Part of a small language model's weights.
Size: width 256, 8 heads of 32, MLP 1024 GELU, 15.2M parameters.
Each number is 200 + 20 x the weight over its row's rms, rounded and kept within 0 to 999. Layers, rows and columns count from 0. The size before them is the row's rms in percent of the matrix's.

# up: layer 5 MLP up, 1024x256, rms 0.0674, rows 607-659, columns 0-63
# down: layer 5 MLP down (transposed), 1024x256, rms 0.0609, rows 607-658, columns 0-63
up607,098,183,243,206,200,199,204,223,142,194,225,204,191,176,192,180,201,216,201,249,194,208,220,180,206,227,219,213,222,168,213,201,185,231,220,181,207,240,222,187,202,183,223,179,202,186,234,192,209,194,168,163,241,201,190,219,198,155,170,199,225,232,211,159,198
down607,083,196,216,209,218,185,215,206,220,240,194,236,190,233,188,186,197,221,225,182,205,246,184,213,200,190,194,196,176,200,189,172,192,192,227,213,153,186,185,176,216,179,233,170,218,185,208,221,156,208,152,223,228,239,198,192,212,196,202,190,212,206,238,203,200
up608,093,213,213,187,229,215,207,200,192,188,205,186,192,201,179,220,220,185,224,213,223,173,204,166,211,181,187,232,178,193,183,207,228,218,240,174,229,164,244,160,202,214,195,209,166,183,199,193,226,228,191,191,197,227,206,209,187,180,200,161,196,191,221,201,216
down608,088,210,189,197,165,218,221,208,226,213,213,205,208,201,201,174,215,250,203,207,193,182,194,201,200,229,225,198,176,174,230,216,188,179,201,221,173,221,193,246,206,182,224,196,227,224,182,198,189,179,217,214,241,196,162,195,222,221,198,253,198,193,242,183,212
up609,107,185,218,204,233,231,178,192,162,181,183,197,180,215,184,189,210,207,181,197,207,223,202,212,205,180,239,211,191,210,184,208,157,193,212,197,205,214,209,206,188,211,179,186,224,198,200,225,208,200,209,200,209,217,217,169,165,188,181,172,210,238,198,187,205
down609,108,197,273,239,158,174,176,194,210,199,170,202,212,214,216,186,197,201,172,203,242,244,190,216,189,193,229,240,152,219,203,133,185,207,212,223,172,153,226,182,185,224,235,185,240,188,199,198,198,209,208,196,191,180,189,175,196,219,166,202,212,235,206,173,189
up610,099,167,177,198,216,188,203,232,190,171,194,201,202,181,132,214,200,180,189,212,211,200,195,206,212,204,217,175,227,210,199,173,179,173,169,216,190,203,180,232,199,190,141,189,214,219,204,185,198,183,201,189,234,203,262,152,213,201,171,171,237,204,169,184,206
down610,083,178,213,209,175,216,186,204,204,217,211,187,226,207,228,210,194,215,186,156,221,195,224,194,193,194,186,231,290,191,203,191,177,204,226,193,196,182,202,195,193,199,231,175,221,200,158,217,195,198,214,203,189,218,195,204,224,228,268,201,188,205,193,213,200
up611,101,238,173,211,243,201,150,194,216,189,174,214,186,204,191,218,235,195,188,188,175,149,175,170,184,197,195,155,166,222,192,213,227,170,174,212,214,183,197,208,197,189,186,203,207,186,186,169,205,197,197,219,186,212,208,165,202,188,208,179,203,212,184,222,178
down611,100,200,235,227,185,181,211,194,189,192,202,223,178,198,187,223,233,178,197,210,220,171,192,191,190,182,164,146,225,199,205,187,216,178,195,194,223,186,197,233,228,198,170,189,210,185,192,189,212,197,156,224,169,215,212,184,200,226,192,200,252,213,191,224,211
up612,098,226,197,179,211,195,192,178,184,180,172,183,194,198,232,208,242,207,199,204,200,197,185,174,212,226,187,218,185,228,211,193,243,233,181,213,193,172,211,211,231,195,181,239,169,239,226,210,207,200,174,207,197,209,217,227,192,196,198,192,189,167,176,232,220
down612,093,179,211,186,190,205,210,204,198,181,175,174,195,202,222,218,218,212,218,185,180,172,199,209,225,203,216,196,197,192,216,188,191,220,206,192,197,144,200,207,183,203,202,182,201,191,229,208,203,196,184,206,192,226,192,211,203,242,173,204,174,184,187,164,204
up613,100,162,200,195,197,205,189,241,184,179,172,164,183,228,167,187,203,173,205,213,177,201,218,201,202,218,210,131,217,214,182,200,168,165,175,192,202,222,177,205,226,249,216,205,188,190,200,211,210,181,156,177,251,198,207,162,201,202,195,175,216,157,197,206,178
down613,099,204,247,175,213,188,208,217,193,190,200,177,235,209,212,195,226,194,223,166,189,204,201,216,220,167,199,188,218,198,212,196,204,203,208,177,203,190,197,185,218,214,223,183,203,217,208,185,203,199,174,202,233,197,181,222,194,227,279,217,203,220,185,212,210
up614,111,178,197,226,214,239,160,181,159,193,193,190,173,222,158,186,173,192,174,173,218,206,218,196,184,190,195,200,174,242,214,231,198,217,196,218,198,213,192,187,191,174,195,185,207,219,191,211,185,218,198,217,211,218,246,164,198,186,185,168,204,185,197,180,202
down614,104,223,228,227,207,180,187,240,214,192,186,253,187,179,234,228,189,179,184,233,158,197,189,178,197,193,223,213,180,209,177,227,200,217,178,178,200,227,209,191,207,151,192,193,185,182,217,212,197,189,217,200,184,187,205,178,215,219,197,205,215,216,223,228,156
up615,096,217,217,194,232,190,187,199,211,186,190,172,177,176,182,214,201,194,191,201,178,207,187,168,213,180,211,215,198,200,182,198,227,207,225,221,206,201,202,204,208,184,203,210,181,199,228,207,202,237,177,180,195,217,182,234,205,204,209,206,188,176,201,196,166
down615,084,204,190,184,185,197,176,194,188,172,194,207,224,207,179,198,204,186,201,167,201,215,216,223,197,208,189,174,218,189,215,197,205,204,216,203,197,185,197,185,212,190,195,202,198,185,201,203,214,206,189,215,224,204,144,173,195,206,367,186,191,224,202,192,198
up616,094,199,186,184,196,170,186,199,210,189,181,198,231,202,215,220,212,199,123,183,192,199,227,223,233,223,195,240,194,184,184,213,192,223,181,188,199,200,235,212,216,215,177,250,190,216,250,189,194,216,216,168,188,212,212,187,209,195,201,221,210,204,214,180,244
down616,092,215,228,203,196,242,224,189,195,200,199,190,178,209,165,196,186,229,198,189,187,217,168,168,199,155,162,190,190,216,192,176,213,206,175,209,222,199,200,217,203,186,213,226,179,207,190,215,199,206,184,218,215,224,253,199,195,218,195,198,236,169,189,210,224
up617,089,211,171,181,191,230,206,186,222,214,170,184,254,181,175,181,188,210,200,213,161,173,175,196,176,236,229,163,208,218,198,198,151,174,151,196,242,207,198,205,194,212,201,176,208,193,196,193,234,203,199,193,200,208,205,189,210,180,195,220,189,203,205,227,217
down617,084,203,212,186,204,230,199,173,203,195,188,175,190,191,220,226,200,200,211,176,185,203,191,222,253,202,176,174,221,232,183,176,181,205,208,211,172,183,203,201,239,189,217,210,194,214,180,176,193,182,184,217,174,158,176,208,170,178,220,202,189,199,193,192,231
up618,109,229,213,171,203,183,160,196,192,171,205,214,205,196,170,208,212,193,217,209,197,185,171,180,229,176,191,192,188,222,161,176,155,215,173,212,220,228,219,205,216,216,224,227,224,172,212,195,194,201,192,210,207,232,238,167,172,206,179,189,239,230,188,190,189
down618,117,192,211,189,203,180,190,190,210,205,212,204,231,190,200,230,179,192,187,199,229,218,220,175,222,215,167,195,209,206,215,206,193,211,207,206,161,224,166,202,167,220,200,207,188,223,174,202,198,218,214,182,189,206,185,205,180,183,173,197,208,206,196,200,220
up619,116,176,208,201,203,198,167,180,182,197,196,182,222,181,190,181,198,207,184,197,242,188,244,218,196,206,213,192,196,189,184,198,201,213,177,203,221,227,195,173,190,208,222,202,195,180,206,211,191,191,197,238,198,183,203,202,197,181,191,194,239,162,183,183,221
down619,107,189,197,164,222,219,235,207,191,237,208,184,229,230,185,186,241,221,193,182,208,202,208,192,192,223,215,191,228,181,201,177,210,215,217,176,191,238,197,221,193,199,187,201,200,198,200,223,172,212,197,179,194,224,182,238,215,197,319,217,212,196,201,212,212
up620,117,199,231,192,187,209,175,181,202,192,178,194,238,197,179,201,202,203,217,225,201,188,188,225,186,233,211,218,186,215,190,168,184,193,152,206,219,191,218,224,194,193,202,239,209,218,226,215,191,235,218,208,185,183,213,167,158,206,204,190,201,219,197,198,225
down620,113,203,211,184,216,191,203,213,203,211,207,175,205,196,211,208,184,233,181,202,176,168,162,192,202,224,187,241,232,203,214,178,197,206,202,236,206,202,217,211,204,210,181,216,170,214,181,189,173,209,230,191,190,195,222,186,180,187,190,192,194,198,184,211,173
up621,105,185,192,183,158,187,186,190,193,163,210,158,184,196,195,169,208,168,211,197,181,191,268,185,206,192,226,188,188,226,195,217,189,210,188,165,215,205,215,213,227,191,195,194,179,250,183,204,199,227,197,222,250,204,226,222,201,195,206,206,211,181,185,221,204
down621,111,152,203,213,185,188,249,246,181,170,208,241,167,192,228,232,206,190,200,188,184,199,195,152,233,198,200,209,196,215,183,234,193,196,201,193,181,216,188,207,214,213,195,218,216,229,183,179,190,190,200,171,213,217,212,191,195,245,251,193,193,210,224,222,208
up622,094,202,194,207,179,207,177,198,206,221,175,190,209,191,216,166,236,210,178,203,200,263,215,180,225,186,212,207,149,221,169,173,221,235,245,201,194,198,195,176,212,181,194,186,185,184,207,223,185,201,171,198,187,191,187,205,194,196,209,175,212,182,209,220,234
down622,097,238,229,192,211,185,203,198,192,204,211,212,188,173,187,194,193,201,202,193,191,191,233,233,171,212,195,206,187,182,199,200,191,167,204,237,226,212,179,170,226,209,184,183,242,225,205,204,225,179,224,192,199,181,189,206,229,193,242,184,187,197,201,236,181
up623,103,234,176,198,194,212,209,168,203,207,190,162,177,240,191,168,200,223,177,195,173,203,202,198,201,198,222,199,204,196,189,217,235,174,202,183,223,221,224,179,219,190,219,220,197,172,206,180,217,194,186,203,237,194,194,201,203,193,198,186,202,211,188,244,173
down623,098,188,224,185,177,188,205,221,193,226,192,224,223,177,184,166,216,221,223,161,170,212,205,198,217,221,207,201,160,214,190,177,188,223,164,171,213,241,199,214,209,198,193,189,196,228,204,205,186,212,193,206,208,205,184,210,209,181,233,185,197,175,199,242,183
up624,111,178,187,214,194,198,184,177,178,202,226,202,184,192,202,194,223,189,201,210,209,224,207,223,171,211,207,171,192,207,192,198,214,185,218,221,188,222,204,182,199,261,185,177,221,189,206,200,227,200,176,206,236,198,203,172,192,189,190,207,210,182,188,163,228
down624,108,182,172,182,214,161,229,212,160,180,177,225,189,181,193,189,184,193,194,203,181,205,195,196,177,218,198,162,213,207,204,186,205,160,226,212,157,217,184,159,202,201,180,189,194,194,165,190,183,196,212,202,202,214,217,217,200,211,179,213,219,237,190,220,196
up625,094,197,174,221,230,194,215,230,194,210,194,188,182,194,201,188,199,210,172,205,193,182,178,207,216,192,254,202,196,194,221,239,190,204,188,211,197,189,236,179,222,186,201,200,195,200,203,184,209,174,191,176,212,200,202,237,209,220,198,204,219,198,173,215,150
down625,089,208,205,170,162,199,202,207,156,177,197,227,208,220,183,205,191,227,204,193,212,222,189,208,212,192,180,224,140,217,215,190,182,242,212,199,197,168,202,197,189,188,177,170,199,212,232,210,213,193,189,164,162,202,199,187,212,201,214,215,177,191,182,223,200
up626,097,207,209,214,209,216,186,203,192,200,185,216,208,236,165,163,237,218,223,222,217,215,229,174,196,228,233,214,164,213,174,189,218,215,238,199,190,188,204,186,208,207,176,182,198,198,219,220,216,182,188,179,206,195,185,211,177,183,197,138,206,227,209,199,181
down626,099,135,224,200,164,181,199,222,211,176,218,219,160,169,208,218,189,189,174,204,220,190,197,219,204,189,211,202,208,187,201,195,209,194,180,207,187,175,196,221,152,194,186,217,185,170,217,193,221,198,205,189,207,203,194,197,176,216,196,199,186,179,184,183,181
up627,099,212,196,212,170,207,203,184,197,167,195,193,195,188,198,200,200,190,214,205,208,193,194,197,202,211,178,171,185,164,191,170,223,180,197,177,245,192,238,199,208,210,215,203,138,175,230,208,203,208,193,219,181,194,190,225,186,179,205,190,173,208,184,215,171
down627,095,194,233,202,194,208,212,224,216,190,203,235,165,195,201,188,222,224,202,191,216,169,203,187,210,190,227,225,218,208,197,213,204,199,181,230,216,202,172,225,196,219,220,194,219,240,161,188,208,199,177,179,187,204,138,176,203,202,297,208,202,195,209,169,195
up628,103,210,195,172,248,239,178,214,189,170,163,195,212,202,179,180,202,154,193,249,183,220,188,241,202,171,230,220,191,228,200,161,198,221,188,204,217,200,207,226,176,207,187,188,200,216,224,207,233,188,212,205,231,205,192,214,198,190,193,244,204,201,172,236,175
down628,105,188,186,198,180,179,171,201,217,180,222,152,188,210,179,192,171,189,202,227,214,182,190,170,174,192,207,163,189,216,197,197,207,149,207,212,165,167,210,215,206,237,205,205,218,204,198,216,208,197,201,214,230,234,153,219,251,212,261,188,174,195,231,162,195
up629,099,200,182,171,212,202,210,217,202,187,201,199,224,188,189,199,182,165,221,200,148,227,194,170,187,188,205,191,205,239,189,138,203,186,211,225,163,184,208,196,247,206,218,195,197,195,214,190,228,161,211,206,227,203,210,215,193,196,201,216,181,188,169,197,200
down629,097,184,182,240,179,171,193,197,208,218,187,208,178,216,187,219,202,192,220,221,226,166,189,209,203,194,180,204,181,185,244,222,176,198,208,226,202,183,210,193,177,165,257,209,177,210,180,211,186,221,212,211,212,189,194,192,210,185,208,193,203,203,199,201,191
up630,096,186,223,219,231,229,158,193,179,201,183,185,176,196,200,208,200,196,215,215,209,178,219,169,196,178,215,227,176,208,172,217,231,186,207,189,195,158,200,230,186,201,167,192,238,222,210,228,213,165,187,191,212,214,208,181,164,187,197,183,205,182,179,204,213
down630,096,227,195,206,156,187,193,208,180,208,195,188,202,186,248,207,223,158,216,224,214,203,190,243,200,233,167,210,174,216,189,181,183,199,197,212,192,189,190,196,165,208,223,202,187,205,201,182,153,224,188,206,157,225,208,172,227,193,233,177,232,194,229,213,212
up631,105,184,216,161,217,206,192,211,141,198,183,194,195,168,179,252,232,218,192,220,185,196,186,189,179,204,220,180,222,195,211,201,182,193,197,188,183,223,194,222,178,222,198,213,206,200,222,199,211,244,160,204,203,210,209,191,203,182,187,205,204,194,192,174,219
down631,095,204,205,194,178,208,177,215,181,199,233,212,202,184,201,188,215,151,204,201,198,202,219,205,203,203,211,175,262,199,205,205,214,202,228,163,198,194,194,190,194,193,166,196,189,205,177,231,184,224,192,218,198,197,206,191,198,177,322,146,208,198,184,215,191
up632,111,236,200,233,209,212,187,198,208,180,231,197,225,197,198,235,235,165,197,196,221,191,190,197,252,196,199,187,208,214,179,160,187,227,217,198,206,166,197,221,228,193,193,202,178,205,195,183,190,219,209,173,222,232,209,179,189,193,200,194,204,198,189,204,215
down632,102,203,214,173,188,176,197,179,200,211,172,192,204,207,233,217,179,198,211,169,237,182,192,187,196,202,204,191,203,192,185,225,216,226,201,198,216,205,189,173,192,179,201,189,247,161,174,221,188,196,198,211,199,201,176,179,179,207,224,193,205,166,179,206,216
up633,095,189,217,144,225,212,181,223,181,207,204,175,193,208,194,199,231,202,210,206,188,218,179,183,224,192,207,206,197,167,178,209,205,208,203,190,186,203,214,210,217,163,181,199,216,188,170,174,197,217,237,190,188,258,223,202,195,191,193,150,192,218,184,147,219
down633,090,181,198,175,203,169,219,210,187,204,211,220,221,196,177,204,197,208,205,190,190,199,147,178,222,212,171,156,206,203,205,196,215,202,187,191,215,224,179,178,194,191,192,233,204,237,184,191,217,187,164,208,231,199,193,183,232,190,221,240,215,202,205,207,189
up634,097,197,178,217,235,237,205,201,181,214,174,178,192,217,205,212,206,175,178,207,195,174,179,205,192,160,212,201,216,195,182,221,207,219,220,184,229,226,205,186,216,197,198,235,246,187,185,198,202,206,215,190,224,243,232,203,194,188,169,217,185,201,202,227,179
down634,096,174,204,215,180,161,181,182,190,194,177,220,219,208,197,198,234,208,203,200,227,192,197,239,188,217,181,188,215,163,206,231,203,181,185,195,198,215,205,230,178,173,184,186,193,185,219,211,189,212,224,202,153,184,196,184,213,194,183,218,245,180,207,206,192
up635,084,180,218,187,156,168,253,198,221,162,177,210,242,213,207,209,204,191,185,199,221,211,237,184,243,209,195,216,213,201,214,158,149,208,206,228,207,204,217,219,204,199,196,209,240,223,214,206,229,193,195,143,209,251,202,192,186,201,194,211,187,174,209,201,202
down635,083,225,217,177,190,204,242,212,180,214,206,187,197,223,175,192,176,211,230,165,193,179,211,195,166,143,211,192,205,204,224,178,208,229,205,220,218,149,197,201,190,198,174,175,203,194,173,194,159,228,196,194,199,187,247,209,183,220,202,215,212,190,187,218,198
up636,105,178,221,229,192,203,180,199,194,219,180,142,208,203,183,170,170,199,172,197,178,215,197,206,193,235,240,181,187,188,219,215,215,170,180,219,176,199,196,201,212,191,163,210,206,205,222,198,186,194,204,225,228,187,203,164,202,181,174,154,205,196,214,177,203
down636,106,186,230,166,214,204,186,217,168,194,193,261,222,221,194,200,203,211,203,205,175,185,171,196,204,213,183,210,217,185,188,183,220,178,192,154,202,159,184,191,197,221,182,194,221,182,193,195,181,207,242,195,186,198,212,186,227,210,209,217,248,189,185,220,202
up637,096,232,209,176,173,227,201,223,211,186,184,173,224,216,173,197,197,171,165,204,218,202,175,195,222,222,214,171,209,212,217,201,200,210,167,184,218,199,207,194,203,216,193,191,170,231,208,201,210,223,185,181,220,215,209,191,169,212,193,180,199,207,178,175,174
down637,099,183,179,185,211,221,214,192,206,185,200,187,194,179,225,183,196,205,213,192,172,199,214,190,179,210,207,204,253,176,274,226,189,193,212,211,184,203,203,223,220,220,217,209,216,209,200,200,238,223,222,225,209,166,196,213,204,198,230,176,179,152,250,202,174
up638,107,185,194,193,203,196,185,220,181,232,183,199,195,206,194,190,214,172,200,228,229,227,228,223,246,212,227,195,204,264,210,205,161,226,183,229,179,183,225,206,189,204,214,204,194,220,185,235,196,220,180,199,209,190,212,206,177,168,193,198,209,227,176,211,216
down638,102,180,196,131,197,236,214,222,215,180,219,203,192,174,159,200,194,215,169,188,162,168,195,186,197,209,209,197,187,200,233,225,215,191,207,187,179,222,219,214,200,207,185,235,209,212,179,227,189,230,212,204,203,194,188,205,211,245,183,196,206,190,189,203,216
up639,097,209,190,175,190,171,184,201,166,219,177,207,193,190,198,199,207,190,231,216,221,188,207,216,226,218,182,222,220,247,213,228,166,207,156,220,203,237,235,218,198,212,176,187,226,193,189,176,204,234,216,188,187,217,202,217,179,201,179,161,182,212,180,212,235
down639,102,192,183,169,209,217,177,190,223,189,174,193,204,232,208,213,191,216,176,199,195,200,221,168,169,204,242,193,172,179,184,213,211,194,222,193,172,184,211,191,226,202,155,202,236,179,201,196,189,218,213,205,203,220,176,208,201,200,201,191,203,179,184,176,227
up640,098,171,212,192,233,221,211,202,196,212,189,178,213,218,203,185,201,194,217,217,173,205,211,168,193,253,199,212,200,213,181,204,200,176,206,221,203,209,189,254,186,194,195,195,196,197,205,243,230,176,177,229,203,176,187,200,177,187,198,188,206,160,191,214,193
down640,093,214,199,200,200,191,166,206,224,183,219,178,190,216,219,191,204,193,195,177,235,184,206,199,201,156,180,188,188,178,195,188,219,214,188,199,176,202,232,220,193,225,191,186,215,186,184,153,183,216,200,188,169,198,195,194,206,198,227,186,210,224,208,206,176
up641,096,183,240,195,180,179,193,195,183,178,215,208,204,150,204,224,180,163,194,212,224,206,209,175,159,231,189,200,207,194,188,175,248,224,193,209,177,197,193,211,202,206,209,220,217,231,239,206,203,203,192,198,200,183,237,168,160,170,179,173,211,210,164,178,217
down641,087,246,199,206,198,229,199,187,187,209,190,192,249,187,173,192,246,186,215,200,206,203,188,211,218,230,242,181,192,207,188,205,200,158,174,178,192,200,208,217,196,243,210,188,229,200,184,146,179,183,208,211,173,168,215,217,220,185,174,192,213,204,213,217,200
up642,102,210,209,191,188,177,148,204,207,195,198,180,213,212,175,248,193,168,231,232,182,217,183,221,199,184,194,220,178,215,172,203,203,183,203,167,182,181,224,209,232,197,191,193,207,220,173,171,210,219,253,175,238,230,207,210,200,195,197,193,194,235,169,197,170
down642,106,200,213,205,217,212,208,191,213,178,202,226,186,224,197,217,167,211,228,146,205,186,169,213,171,209,158,182,238,210,212,201,206,182,216,211,185,211,157,221,216,180,178,187,180,195,190,226,213,179,207,204,219,217,139,218,211,212,251,210,143,214,167,197,179
up643,101,220,192,196,203,205,212,201,201,210,196,206,190,156,200,186,209,180,197,200,201,199,219,209,216,201,209,204,183,210,189,233,193,193,198,194,196,223,206,196,204,188,186,207,156,204,215,223,205,182,177,233,201,189,195,188,189,186,183,202,208,204,178,222,200
down643,096,216,215,232,217,203,206,191,224,183,233,197,205,206,214,159,221,214,188,202,193,186,192,252,206,238,199,202,176,236,197,205,199,217,209,166,252,199,189,194,195,197,225,189,208,216,191,216,211,202,145,185,180,183,203,196,207,176,180,209,230,172,211,193,237
up644,110,188,199,212,177,228,222,176,190,175,167,191,192,169,182,215,213,174,186,193,227,212,229,190,233,168,223,193,207,209,193,217,196,227,210,225,207,170,201,225,171,219,205,192,188,202,229,206,241,197,180,180,221,201,238,171,183,180,187,163,239,193,191,220,220
down644,102,213,224,208,163,180,196,233,209,184,177,210,218,198,201,238,188,218,218,205,188,205,170,180,215,203,190,195,187,220,188,219,163,222,189,213,225,187,208,188,232,180,222,186,177,174,207,203,164,212,222,233,173,206,232,160,208,209,183,201,212,189,167,218,234
up645,094,194,212,177,200,215,187,230,157,185,185,184,177,189,170,159,201,164,180,180,226,235,202,214,206,152,206,197,215,215,169,189,184,219,207,201,189,154,209,234,214,201,162,205,215,259,186,200,230,230,164,196,219,232,266,153,177,189,180,193,243,188,187,162,205
down645,090,201,223,235,213,184,199,217,209,197,201,197,215,182,242,228,189,208,181,187,204,174,181,187,180,244,192,204,240,177,205,209,205,172,203,228,224,218,193,156,184,208,203,234,197,202,203,200,201,155,219,205,174,202,207,233,204,209,260,190,154,214,198,237,182
up646,085,191,220,204,193,195,197,242,211,207,178,227,208,210,194,185,211,214,159,200,211,175,183,226,176,183,225,171,206,187,204,202,177,153,182,203,192,215,229,231,193,200,186,217,202,199,175,231,178,211,221,226,196,203,202,195,215,179,184,230,215,183,219,214,221
down646,081,197,174,174,212,211,213,184,226,201,245,153,184,177,211,201,200,188,226,208,185,207,223,184,181,179,194,177,206,200,210,226,214,233,183,213,185,195,207,167,190,205,206,164,211,220,185,180,221,177,226,186,197,182,171,202,168,222,177,214,238,224,217,146,233
up647,111,180,234,215,205,174,139,211,178,213,193,191,206,196,189,195,205,186,220,212,218,170,202,199,212,181,200,198,199,232,198,230,157,225,177,187,196,224,248,177,229,191,220,209,200,221,198,199,208,204,206,222,212,231,219,189,180,190,183,204,227,221,138,212,220
down647,105,233,170,188,208,211,185,196,157,187,196,224,196,222,193,227,181,183,183,209,199,227,238,203,170,223,169,194,148,218,187,192,213,173,204,210,178,182,179,199,210,205,228,176,226,197,193,181,201,231,210,192,190,186,189,211,205,174,212,206,219,161,181,193,167
up648,095,194,207,214,204,186,227,215,171,204,198,222,195,197,167,221,184,197,214,205,208,191,192,229,175,226,210,205,176,233,213,205,197,228,215,190,178,168,213,177,173,207,206,191,211,249,210,255,225,221,204,178,203,224,197,196,162,204,189,167,224,208,149,174,205
down648,097,189,183,188,203,194,193,207,191,200,185,201,235,214,229,202,210,178,215,154,204,224,174,206,200,198,198,211,213,183,195,216,207,164,200,212,175,202,206,251,207,174,199,189,153,215,200,200,195,214,216,229,193,188,148,198,214,211,248,188,234,214,233,197,220
up649,101,214,215,221,208,216,190,201,172,210,209,179,195,227,160,198,202,192,217,194,206,213,201,188,181,194,188,188,193,228,182,211,214,190,190,183,187,207,213,173,202,183,204,198,205,233,209,221,186,211,153,214,231,220,242,214,175,156,169,178,210,193,181,179,208
down649,099,176,193,204,228,204,197,186,228,192,211,188,213,194,201,204,182,237,178,222,148,160,201,163,208,217,205,188,215,199,187,191,225,216,172,247,182,186,181,195,189,174,206,209,195,203,220,203,190,167,214,211,186,170,222,210,188,197,181,206,148,189,184,206,174
up650,079,186,208,206,210,217,223,177,190,174,209,197,213,200,198,169,193,196,256,194,223,212,216,165,231,189,205,204,226,194,184,180,217,250,222,191,169,160,201,200,215,206,205,204,183,180,205,189,206,195,198,159,195,194,200,228,147,216,189,147,208,205,184,165,187
down650,079,195,159,218,208,177,203,189,199,215,188,195,181,187,224,217,196,173,205,181,185,204,192,206,219,168,184,178,182,213,243,227,239,193,169,179,203,217,211,193,170,203,207,188,231,184,195,182,210,173,239,229,202,203,212,193,189,170,158,213,224,230,196,196,177
up651,104,201,218,189,215,238,170,218,198,171,175,167,194,161,202,219,236,206,215,233,174,201,213,190,191,224,204,192,220,213,199,218,198,194,219,198,209,220,181,213,202,214,205,175,181,207,231,228,202,228,189,183,206,193,182,251,196,209,201,203,186,194,174,222,180
down651,095,190,220,190,203,222,202,214,189,206,199,202,189,211,174,179,200,181,203,192,216,208,201,211,200,188,227,201,210,188,202,192,201,197,213,193,191,212,196,200,191,183,192,211,206,165,188,207,216,203,194,191,218,196,184,183,247,196,385,178,237,211,183,165,200
up652,098,189,189,157,201,170,191,184,204,208,173,179,241,209,208,216,200,166,178,225,176,206,167,194,201,241,186,193,165,231,195,194,196,185,163,208,216,214,191,212,193,216,218,211,193,200,233,185,223,180,199,203,225,182,204,195,203,199,195,209,194,230,222,230,225
down652,096,221,168,218,214,240,198,173,182,206,207,183,204,217,214,187,208,185,194,179,209,164,218,189,185,207,187,204,210,242,202,217,202,219,217,221,198,192,140,195,225,198,221,195,217,216,170,206,227,191,204,217,170,166,217,216,195,191,167,175,240,183,209,179,212
up653,100,214,190,168,219,208,187,189,186,170,227,209,227,195,193,191,186,173,214,219,191,222,224,193,189,189,190,231,197,210,169,166,224,225,261,145,201,171,206,182,187,205,215,205,196,208,203,214,211,210,170,198,207,203,205,215,161,159,201,167,204,224,184,193,251
down653,092,188,207,211,214,205,186,211,210,185,203,228,153,176,186,242,193,201,187,193,198,187,217,194,230,211,200,203,184,171,207,223,225,218,214,189,199,215,178,197,189,165,184,188,195,206,196,214,184,217,230,202,217,226,169,233,213,191,211,202,156,190,212,193,221
up654,106,204,222,179,175,223,210,206,185,201,182,190,231,244,151,160,215,203,191,235,225,201,215,196,176,235,211,188,195,195,177,170,161,197,226,198,196,184,200,204,182,177,185,217,200,199,188,220,205,187,216,193,219,205,218,191,206,188,201,170,238,171,194,189,200
down654,093,179,212,207,184,220,230,224,201,209,214,208,222,192,174,193,186,219,202,223,187,196,188,196,214,198,161,227,234,204,219,188,192,199,203,225,192,199,170,222,185,202,188,205,197,175,196,230,170,200,204,210,200,197,237,174,224,235,308,250,191,197,203,187,209
up655,106,201,217,228,182,208,197,187,187,196,215,166,184,216,196,160,219,228,187,185,222,227,218,179,208,227,229,182,179,201,244,191,205,162,211,193,174,159,183,209,205,211,250,212,217,189,178,216,191,193,141,181,211,187,220,179,180,175,188,186,206,198,223,161,184
down655,108,257,193,168,190,211,178,210,195,174,200,213,210,215,214,210,176,177,181,192,216,222,194,183,231,175,207,204,206,205,189,200,188,198,224,205,180,209,175,219,212,229,186,187,214,273,176,199,220,203,214,216,231,231,218,193,202,177,227,185,189,159,201,191,210
up656,103,170,189,206,204,218,199,176,217,191,193,199,181,172,170,193,228,174,209,180,191,219,207,210,195,171,216,176,193,209,195,161,220,188,208,205,216,206,217,224,219,189,189,206,173,191,185,210,205,219,165,236,219,182,195,214,203,189,197,189,240,175,211,190,225
down656,102,187,195,206,162,182,211,179,188,197,182,198,189,248,214,225,210,212,237,198,212,195,189,186,220,217,228,185,199,196,204,200,198,211,215,222,188,206,198,181,179,212,207,193,183,173,200,170,194,165,229,209,168,190,221,179,203,215,179,239,172,205,168,203,146
up657,097,212,187,196,221,212,180,183,183,209,187,181,242,230,192,164,234,207,186,214,157,241,196,166,184,240,226,206,208,219,235,218,220,173,188,214,204,208,207,209,239,179,174,202,207,201,213,194,193,212,218,209,201,177,226,211,183,211,169,197,197,245,195,186,186
down657,092,189,220,192,193,221,187,207,199,200,202,200,233,194,174,190,180,185,177,209,151,212,209,183,184,214,206,200,172,200,196,227,203,224,200,219,190,203,210,157,189,188,187,194,229,195,210,175,199,191,209,236,271,192,172,178,209,182,189,200,179,193,162,179,214
up658,092,168,211,204,199,186,139,227,207,188,179,193,201,204,194,224,211,198,188,230,232,207,179,147,194,196,209,202,184,216,182,199,215,172,165,184,199,157,203,240,196,215,188,229,223,227,212,225,200,186,181,195,194,180,184,205,217,218,216,195,219,199,146,204,181
down658,088,222,196,180,181,223,220,218,211,209,216,226,180,190,194,200,207,201,216,187,190,230,197,186,221,202,187,192,214,189,194,169,196,193,190,175,195,223,197,185,203,175,210,190,206,197,180,200,195,217,196,191,202,193,185,191,207,181,326,174,247,210,194,221,167
up659,097,202,219,190,186,199,194,233,195,191,159,185,238,181,207,222,189,192,187,189,224,210,177,182,226,220,216,200,192,221,210,198,152,200,156,201,214,192,225,222,203,218,212,200,222,220,204,209,213,183,217,176,199,198,208,224,175,200,187,222,194,206,184,195,199